Part of a small language model's weights: MLP 512 SwiGLU, 140M tokens.
Each number is 200 + 30 x the weight over its row's rms, rounded and kept within 0 to 999. Layers, rows and columns count from 0. The size before them is the row's rms in percent of the matrix's.

# layer 9 attention query, 128x128, rms 0.103, rows 55-80, columns 0-127
108,175,201,230,211,202,126,225,189,240,198,186,176,165,202,252,189,250,244,181,202,167,242,236,239,213,256,218,199,207,170,166,214,209,203,197,167,190,255,212,218,168,205,191,186,210,164,181,248,193,191,178,244,198,215,198,203,243,244,160,229,170,213,153,223,163,142,154,213,186,202,191,233,232,170,236,224,251,194,237,213,218,191,166,246,179,218,178,164,225,186,184,171,182,190,151,205,242,172,158,204,203,206,157,214,255,180,189,195,214,124,175,202,165,174,222,192,179,256,182,178,179,176,180,242,169,167,235,138
107,195,207,186,181,180,179,262,190,150,157,167,216,218,220,217,178,155,201,264,212,179,241,242,183,205,209,210,189,228,166,245,222,222,232,192,190,189,190,183,219,198,190,202,215,177,145,205,218,158,198,198,213,187,177,155,250,212,256,215,214,182,156,165,183,220,251,170,192,176,248,151,215,162,211,215,219,204,252,157,205,175,168,208,236,199,147,188,155,186,226,214,208,223,163,239,209,167,259,194,231,213,191,192,140,206,234,210,192,162,206,260,214,157,193,144,233,243,202,208,199,174,113,167,185,250,190,181,215
104,231,204,199,130,279,192,195,202,195,217,183,217,179,225,206,212,191,207,189,168,213,202,199,196,235,164,183,219,183,241,232,165,231,199,175,180,184,219,234,172,139,214,175,188,266,214,155,184,176,212,165,217,148,152,227,189,175,225,193,229,245,188,198,228,197,195,213,280,228,184,243,176,239,191,179,193,216,233,144,170,196,237,194,181,195,221,273,212,183,240,218,160,182,193,220,219,248,174,182,176,241,209,195,231,207,178,176,205,250,159,219,192,199,202,170,172,206,122,222,187,228,188,211,211,209,229,171,106
104,192,263,185,204,158,205,211,190,257,255,203,154,164,155,209,184,203,235,207,238,211,221,167,199,229,142,198,209,214,197,222,158,213,166,229,134,207,179,204,213,162,184,214,193,212,167,200,169,218,154,186,167,197,206,212,194,237,199,266,202,198,163,191,240,167,143,233,202,145,131,192,210,172,161,223,170,208,218,217,194,178,195,197,220,267,191,187,247,239,252,175,183,202,207,199,213,159,195,169,180,234,228,183,194,174,166,189,216,248,233,164,247,119,222,181,220,188,227,170,168,190,230,246,224,199,191,158,207
111,180,140,207,175,208,229,218,200,211,242,220,204,227,227,172,211,219,200,192,216,203,184,198,214,159,130,199,177,164,218,170,222,235,165,168,190,178,196,221,142,187,261,223,167,183,172,152,200,174,241,218,156,234,237,210,219,223,184,217,192,283,222,228,200,203,252,236,168,190,220,219,181,176,149,159,186,177,195,154,281,210,231,169,226,204,200,228,224,221,175,172,220,237,223,176,200,190,189,197,207,230,194,203,162,211,187,181,249,152,163,206,226,258,186,210,222,178,206,148,242,288,205,217,186,179,206,247,211
105,216,159,241,190,220,244,251,194,233,184,221,207,221,237,142,181,228,187,208,220,238,218,195,216,238,259,210,209,199,232,179,195,185,186,203,169,138,180,201,234,205,213,194,293,275,176,170,182,220,183,162,239,223,174,195,163,200,185,190,160,179,188,229,172,248,199,204,234,173,207,143,206,176,185,186,188,203,193,153,206,181,178,209,175,196,236,147,213,226,196,164,237,186,205,191,267,233,152,180,184,260,190,208,187,279,220,198,242,203,157,200,187,205,150,197,204,223,217,209,197,135,195,204,216,234,195,163,241
104,237,217,191,223,208,185,201,241,202,157,185,204,225,205,183,180,218,165,203,168,209,244,188,136,195,175,191,170,222,245,152,208,197,206,168,243,149,126,226,249,167,268,211,209,152,138,203,193,244,185,176,162,215,209,256,218,180,195,213,226,218,204,206,190,238,175,273,182,247,212,187,158,221,171,229,202,215,159,183,198,155,223,212,208,188,255,225,188,247,206,197,201,180,274,216,192,217,195,181,233,166,216,190,286,213,191,179,200,193,156,185,157,173,168,192,162,196,188,209,195,222,189,220,162,203,146,222,197
109,192,198,196,142,213,187,189,206,235,167,174,194,226,179,187,254,202,181,243,171,186,172,181,218,212,223,224,182,191,197,177,221,197,214,190,250,266,213,167,178,219,222,209,249,181,213,152,196,214,211,238,178,210,220,206,145,224,234,212,163,247,222,207,288,172,218,186,194,190,128,203,207,215,202,227,159,161,212,133,277,249,216,186,192,186,178,175,211,192,194,225,211,170,226,191,220,268,203,196,207,195,226,138,182,211,215,187,191,134,170,218,185,228,198,214,134,198,208,172,156,204,191,197,234,126,157,225,190
107,223,215,212,211,227,220,202,185,215,157,166,121,230,199,238,213,214,221,241,192,182,179,208,212,230,224,139,168,135,194,181,237,207,203,164,281,149,174,141,252,220,213,201,174,206,228,196,187,196,217,213,186,225,181,205,175,222,265,204,180,197,174,224,207,215,232,139,242,234,244,193,203,215,181,182,162,210,176,231,167,178,239,227,218,205,175,240,198,176,192,248,179,226,198,210,230,197,231,184,209,202,208,188,195,195,204,206,254,220,247,169,223,229,153,192,172,182,209,208,186,158,280,214,241,222,257,138,233
077,186,219,189,195,224,144,205,173,190,231,170,185,204,169,220,185,218,212,186,234,217,207,185,205,209,222,169,208,232,153,225,216,169,202,184,201,215,203,208,231,227,197,220,198,175,202,256,234,257,200,216,171,195,252,203,236,150,224,218,194,201,261,237,188,218,179,231,231,206,148,182,146,190,192,205,166,202,231,172,177,260,171,237,256,196,175,221,177,205,229,226,239,249,231,222,126,170,209,227,281,152,192,175,168,161,196,190,267,191,161,185,271,192,204,174,193,227,208,206,172,206,136,149,210,218,231,240,197
074,190,215,200,212,150,207,167,192,196,227,180,206,201,252,214,199,160,212,221,221,254,247,170,190,238,196,178,195,232,237,189,165,224,180,245,245,246,208,208,112,263,203,216,237,206,162,191,212,232,194,198,187,165,198,155,217,245,185,225,211,173,174,197,196,208,189,172,194,135,252,197,220,272,171,203,171,174,215,198,218,188,214,242,179,178,225,159,148,192,182,187,136,209,200,193,252,187,221,150,231,158,206,206,200,199,223,214,176,236,179,222,222,207,233,248,196,154,241,146,175,222,142,231,168,237,173,225,212
076,265,187,181,264,155,159,189,164,163,197,178,197,220,222,202,202,186,146,202,221,175,245,209,197,161,199,250,202,208,244,201,213,211,198,148,192,211,234,185,197,172,240,173,241,198,188,266,209,208,234,169,194,226,184,190,219,232,156,252,192,220,225,145,184,158,203,160,204,169,197,213,224,180,214,196,243,169,233,231,182,219,192,269,188,233,233,174,188,223,226,247,168,196,148,233,206,165,163,138,201,156,122,229,176,188,185,223,207,208,160,179,182,206,217,196,205,172,195,141,239,209,166,219,178,185,247,173,225
076,223,214,156,201,194,210,209,187,237,199,179,197,220,221,154,206,181,189,240,141,159,199,232,179,195,240,146,191,247,254,182,157,231,194,168,235,233,161,159,195,156,222,216,126,142,140,191,148,191,162,184,206,238,205,205,217,181,200,207,197,128,179,171,205,197,208,196,183,204,224,216,214,188,195,197,186,177,182,168,196,202,199,213,170,203,131,223,225,176,164,245,206,219,170,203,250,214,239,129,165,214,187,231,215,173,138,181,196,222,238,181,187,183,166,148,183,139,206,244,185,207,217,227,184,222,176,182,248
078,175,196,229,198,255,246,164,197,228,183,258,179,166,245,226,186,179,171,210,167,222,191,201,196,238,204,189,148,203,202,221,162,191,168,242,238,155,204,222,193,210,164,209,250,202,207,180,225,219,162,209,155,134,178,210,188,183,159,224,144,195,127,224,144,198,209,243,193,185,250,179,222,218,186,219,189,196,190,197,201,195,193,129,235,149,189,212,190,202,172,200,169,188,228,177,223,223,180,213,227,209,204,196,186,272,209,181,196,190,183,187,253,146,201,228,175,236,196,181,100,178,213,243,203,239,168,237,194
086,247,210,225,183,228,192,252,209,198,229,241,204,214,217,218,266,223,132,235,197,247,170,210,222,220,239,254,136,203,246,212,218,160,266,188,213,191,181,227,182,176,201,141,198,169,209,257,183,209,198,236,191,221,191,267,182,204,167,211,160,248,181,198,206,210,226,209,227,203,231,179,195,230,191,183,210,204,179,216,226,227,224,252,205,197,231,183,278,152,139,161,208,147,236,274,215,199,208,231,183,234,193,207,198,207,227,205,238,235,194,214,213,190,213,243,204,182,202,162,226,187,165,183,180,164,234,212,183
080,188,215,204,189,173,169,147,184,184,188,184,200,222,196,192,206,204,178,147,177,190,230,215,208,204,212,203,228,173,246,178,159,257,200,196,191,213,169,249,201,182,197,161,166,199,153,119,222,225,179,204,226,198,232,160,199,231,184,265,217,198,168,172,216,236,179,201,177,197,243,132,180,224,174,232,263,149,166,185,191,93,180,181,221,127,194,180,182,221,197,222,187,222,215,176,149,165,141,160,177,194,167,221,164,159,236,219,186,195,196,183,229,176,203,154,204,193,238,218,218,207,188,249,225,188,226,207,192
079,204,192,205,205,197,252,251,251,181,191,265,184,198,167,194,242,239,170,202,176,207,167,221,226,201,213,261,198,235,223,232,194,187,247,214,200,226,221,209,194,205,216,198,226,136,207,223,193,172,253,213,207,201,144,212,165,160,143,221,211,251,221,194,180,230,196,219,238,170,248,246,185,160,209,224,146,234,224,204,218,257,238,194,191,185,227,202,200,176,139,149,207,146,190,221,175,208,236,237,207,242,220,188,191,163,244,209,242,206,209,242,213,171,174,203,147,144,192,146,161,183,203,175,218,167,164,201,187
087,203,190,224,217,184,233,224,208,141,195,257,162,239,212,190,192,224,258,201,101,238,257,261,179,214,224,213,218,204,248,255,221,211,163,229,198,196,213,181,170,229,183,228,228,195,186,226,221,211,248,205,188,175,125,191,221,191,181,207,227,249,172,225,181,218,190,193,191,161,259,246,201,182,206,240,175,185,192,140,178,276,252,223,186,184,202,211,211,173,176,148,220,142,208,174,185,174,230,220,197,255,164,228,193,218,186,192,239,177,188,175,216,202,213,206,179,191,181,199,218,185,152,189,215,195,174,225,212
110,177,221,183,187,217,225,220,245,201,211,217,165,230,189,222,164,190,247,210,169,204,149,175,200,187,216,201,152,246,222,164,214,186,222,189,163,200,174,167,222,198,210,209,242,250,255,225,177,197,111,213,183,242,177,177,188,200,206,194,212,235,219,234,150,206,192,273,177,193,172,248,186,204,180,129,178,214,204,168,189,191,195,218,229,150,244,215,175,180,248,179,244,183,231,243,235,197,244,272,198,187,237,187,162,177,182,215,171,206,226,261,200,194,206,172,167,266,209,195,146,238,195,225,192,231,208,226,226
080,219,194,209,174,177,160,187,131,178,192,204,203,202,189,174,187,205,213,201,223,193,221,141,209,214,199,180,205,190,183,221,217,180,165,224,228,136,203,219,191,140,231,218,203,246,229,166,165,166,248,167,189,197,157,235,191,201,198,164,206,166,167,245,179,226,214,214,167,191,207,256,203,205,212,129,151,149,249,197,179,220,199,162,155,228,170,205,245,190,204,230,212,161,202,242,130,219,210,202,254,202,216,181,216,288,199,192,219,208,190,194,166,218,229,248,197,193,185,202,125,121,194,229,173,218,213,198,188
100,211,211,190,194,215,159,212,164,211,191,147,206,228,226,218,188,195,223,214,270,176,209,183,194,195,187,193,207,173,221,170,159,242,222,142,199,192,185,232,293,213,225,176,153,197,217,208,200,182,179,203,213,224,282,217,167,203,231,196,142,198,156,225,218,178,191,191,202,249,199,163,201,235,178,204,261,161,156,213,214,158,219,178,192,219,171,176,222,235,255,224,188,274,160,179,167,226,179,181,211,179,194,182,235,157,194,209,176,180,213,239,225,210,190,185,274,199,244,198,266,217,191,213,212,264,230,190,182
103,199,178,192,210,245,231,193,147,195,222,164,167,182,209,230,213,227,191,193,169,217,245,214,156,222,132,187,180,196,186,206,222,154,187,221,183,149,218,240,222,207,203,266,183,228,246,171,209,205,161,187,149,182,176,173,195,172,190,182,177,194,161,221,210,161,203,210,167,199,248,171,200,220,193,183,196,233,269,153,234,182,222,155,226,204,154,241,241,160,230,204,188,180,149,176,206,219,267,224,219,188,193,189,197,224,181,167,161,202,196,219,179,227,198,197,254,253,216,158,219,188,186,241,178,295,152,217,224
111,236,188,260,234,219,161,212,197,184,180,174,183,223,275,223,179,220,185,201,228,282,201,191,207,171,196,200,195,196,190,237,164,173,194,218,223,214,151,214,164,190,181,211,197,220,185,192,188,202,233,165,208,185,252,193,211,156,220,233,158,259,184,184,248,186,207,154,222,202,207,132,203,272,223,239,277,239,177,204,206,103,247,185,206,222,210,157,229,220,168,215,151,242,219,144,239,204,185,186,187,183,196,196,211,223,247,177,152,182,192,192,177,192,173,209,182,200,219,237,226,236,187,200,197,204,186,212,212
088,163,198,245,185,166,122,156,186,228,171,235,201,125,146,163,205,188,183,175,216,175,160,237,187,164,177,220,150,233,232,201,196,226,185,255,234,219,163,188,219,182,141,185,219,184,160,214,208,184,216,194,256,218,207,171,244,231,200,182,151,206,193,177,172,211,217,188,244,189,237,170,141,136,212,218,220,207,248,262,208,228,168,176,226,205,199,165,166,179,211,168,230,239,228,197,209,185,141,172,187,234,212,216,164,176,192,227,210,226,204,187,245,160,176,202,174,225,181,165,201,201,230,147,209,214,196,198,171
108,210,178,238,196,228,205,152,188,216,149,245,195,183,226,178,226,204,176,175,111,184,159,243,165,193,182,231,184,216,217,234,203,251,164,207,211,182,213,212,177,212,148,224,201,164,193,166,224,215,247,206,186,154,134,215,190,194,147,182,213,195,186,173,185,247,206,229,185,187,293,196,144,180,196,226,183,218,227,203,241,198,221,152,192,186,187,190,217,194,213,208,234,120,152,196,189,177,191,261,185,270,215,190,213,220,198,173,169,192,173,214,219,222,249,213,166,203,201,156,169,187,187,174,199,191,150,152,211
088,199,185,238,147,230,138,182,231,198,236,187,186,172,226,212,147,216,201,232,201,249,250,240,174,197,183,217,180,241,195,236,233,175,176,196,174,237,149,172,202,176,198,189,258,190,210,241,204,198,190,233,196,219,216,184,288,180,148,239,163,177,159,218,177,212,208,212,248,176,228,213,170,207,190,145,156,166,238,156,216,194,182,200,195,161,141,177,238,135,211,166,180,187,197,198,266,173,240,214,195,169,208,238,251,229,195,168,184,195,223,211,203,222,190,226,201,222,201,238,219,227,185,195,196,203,168,234,141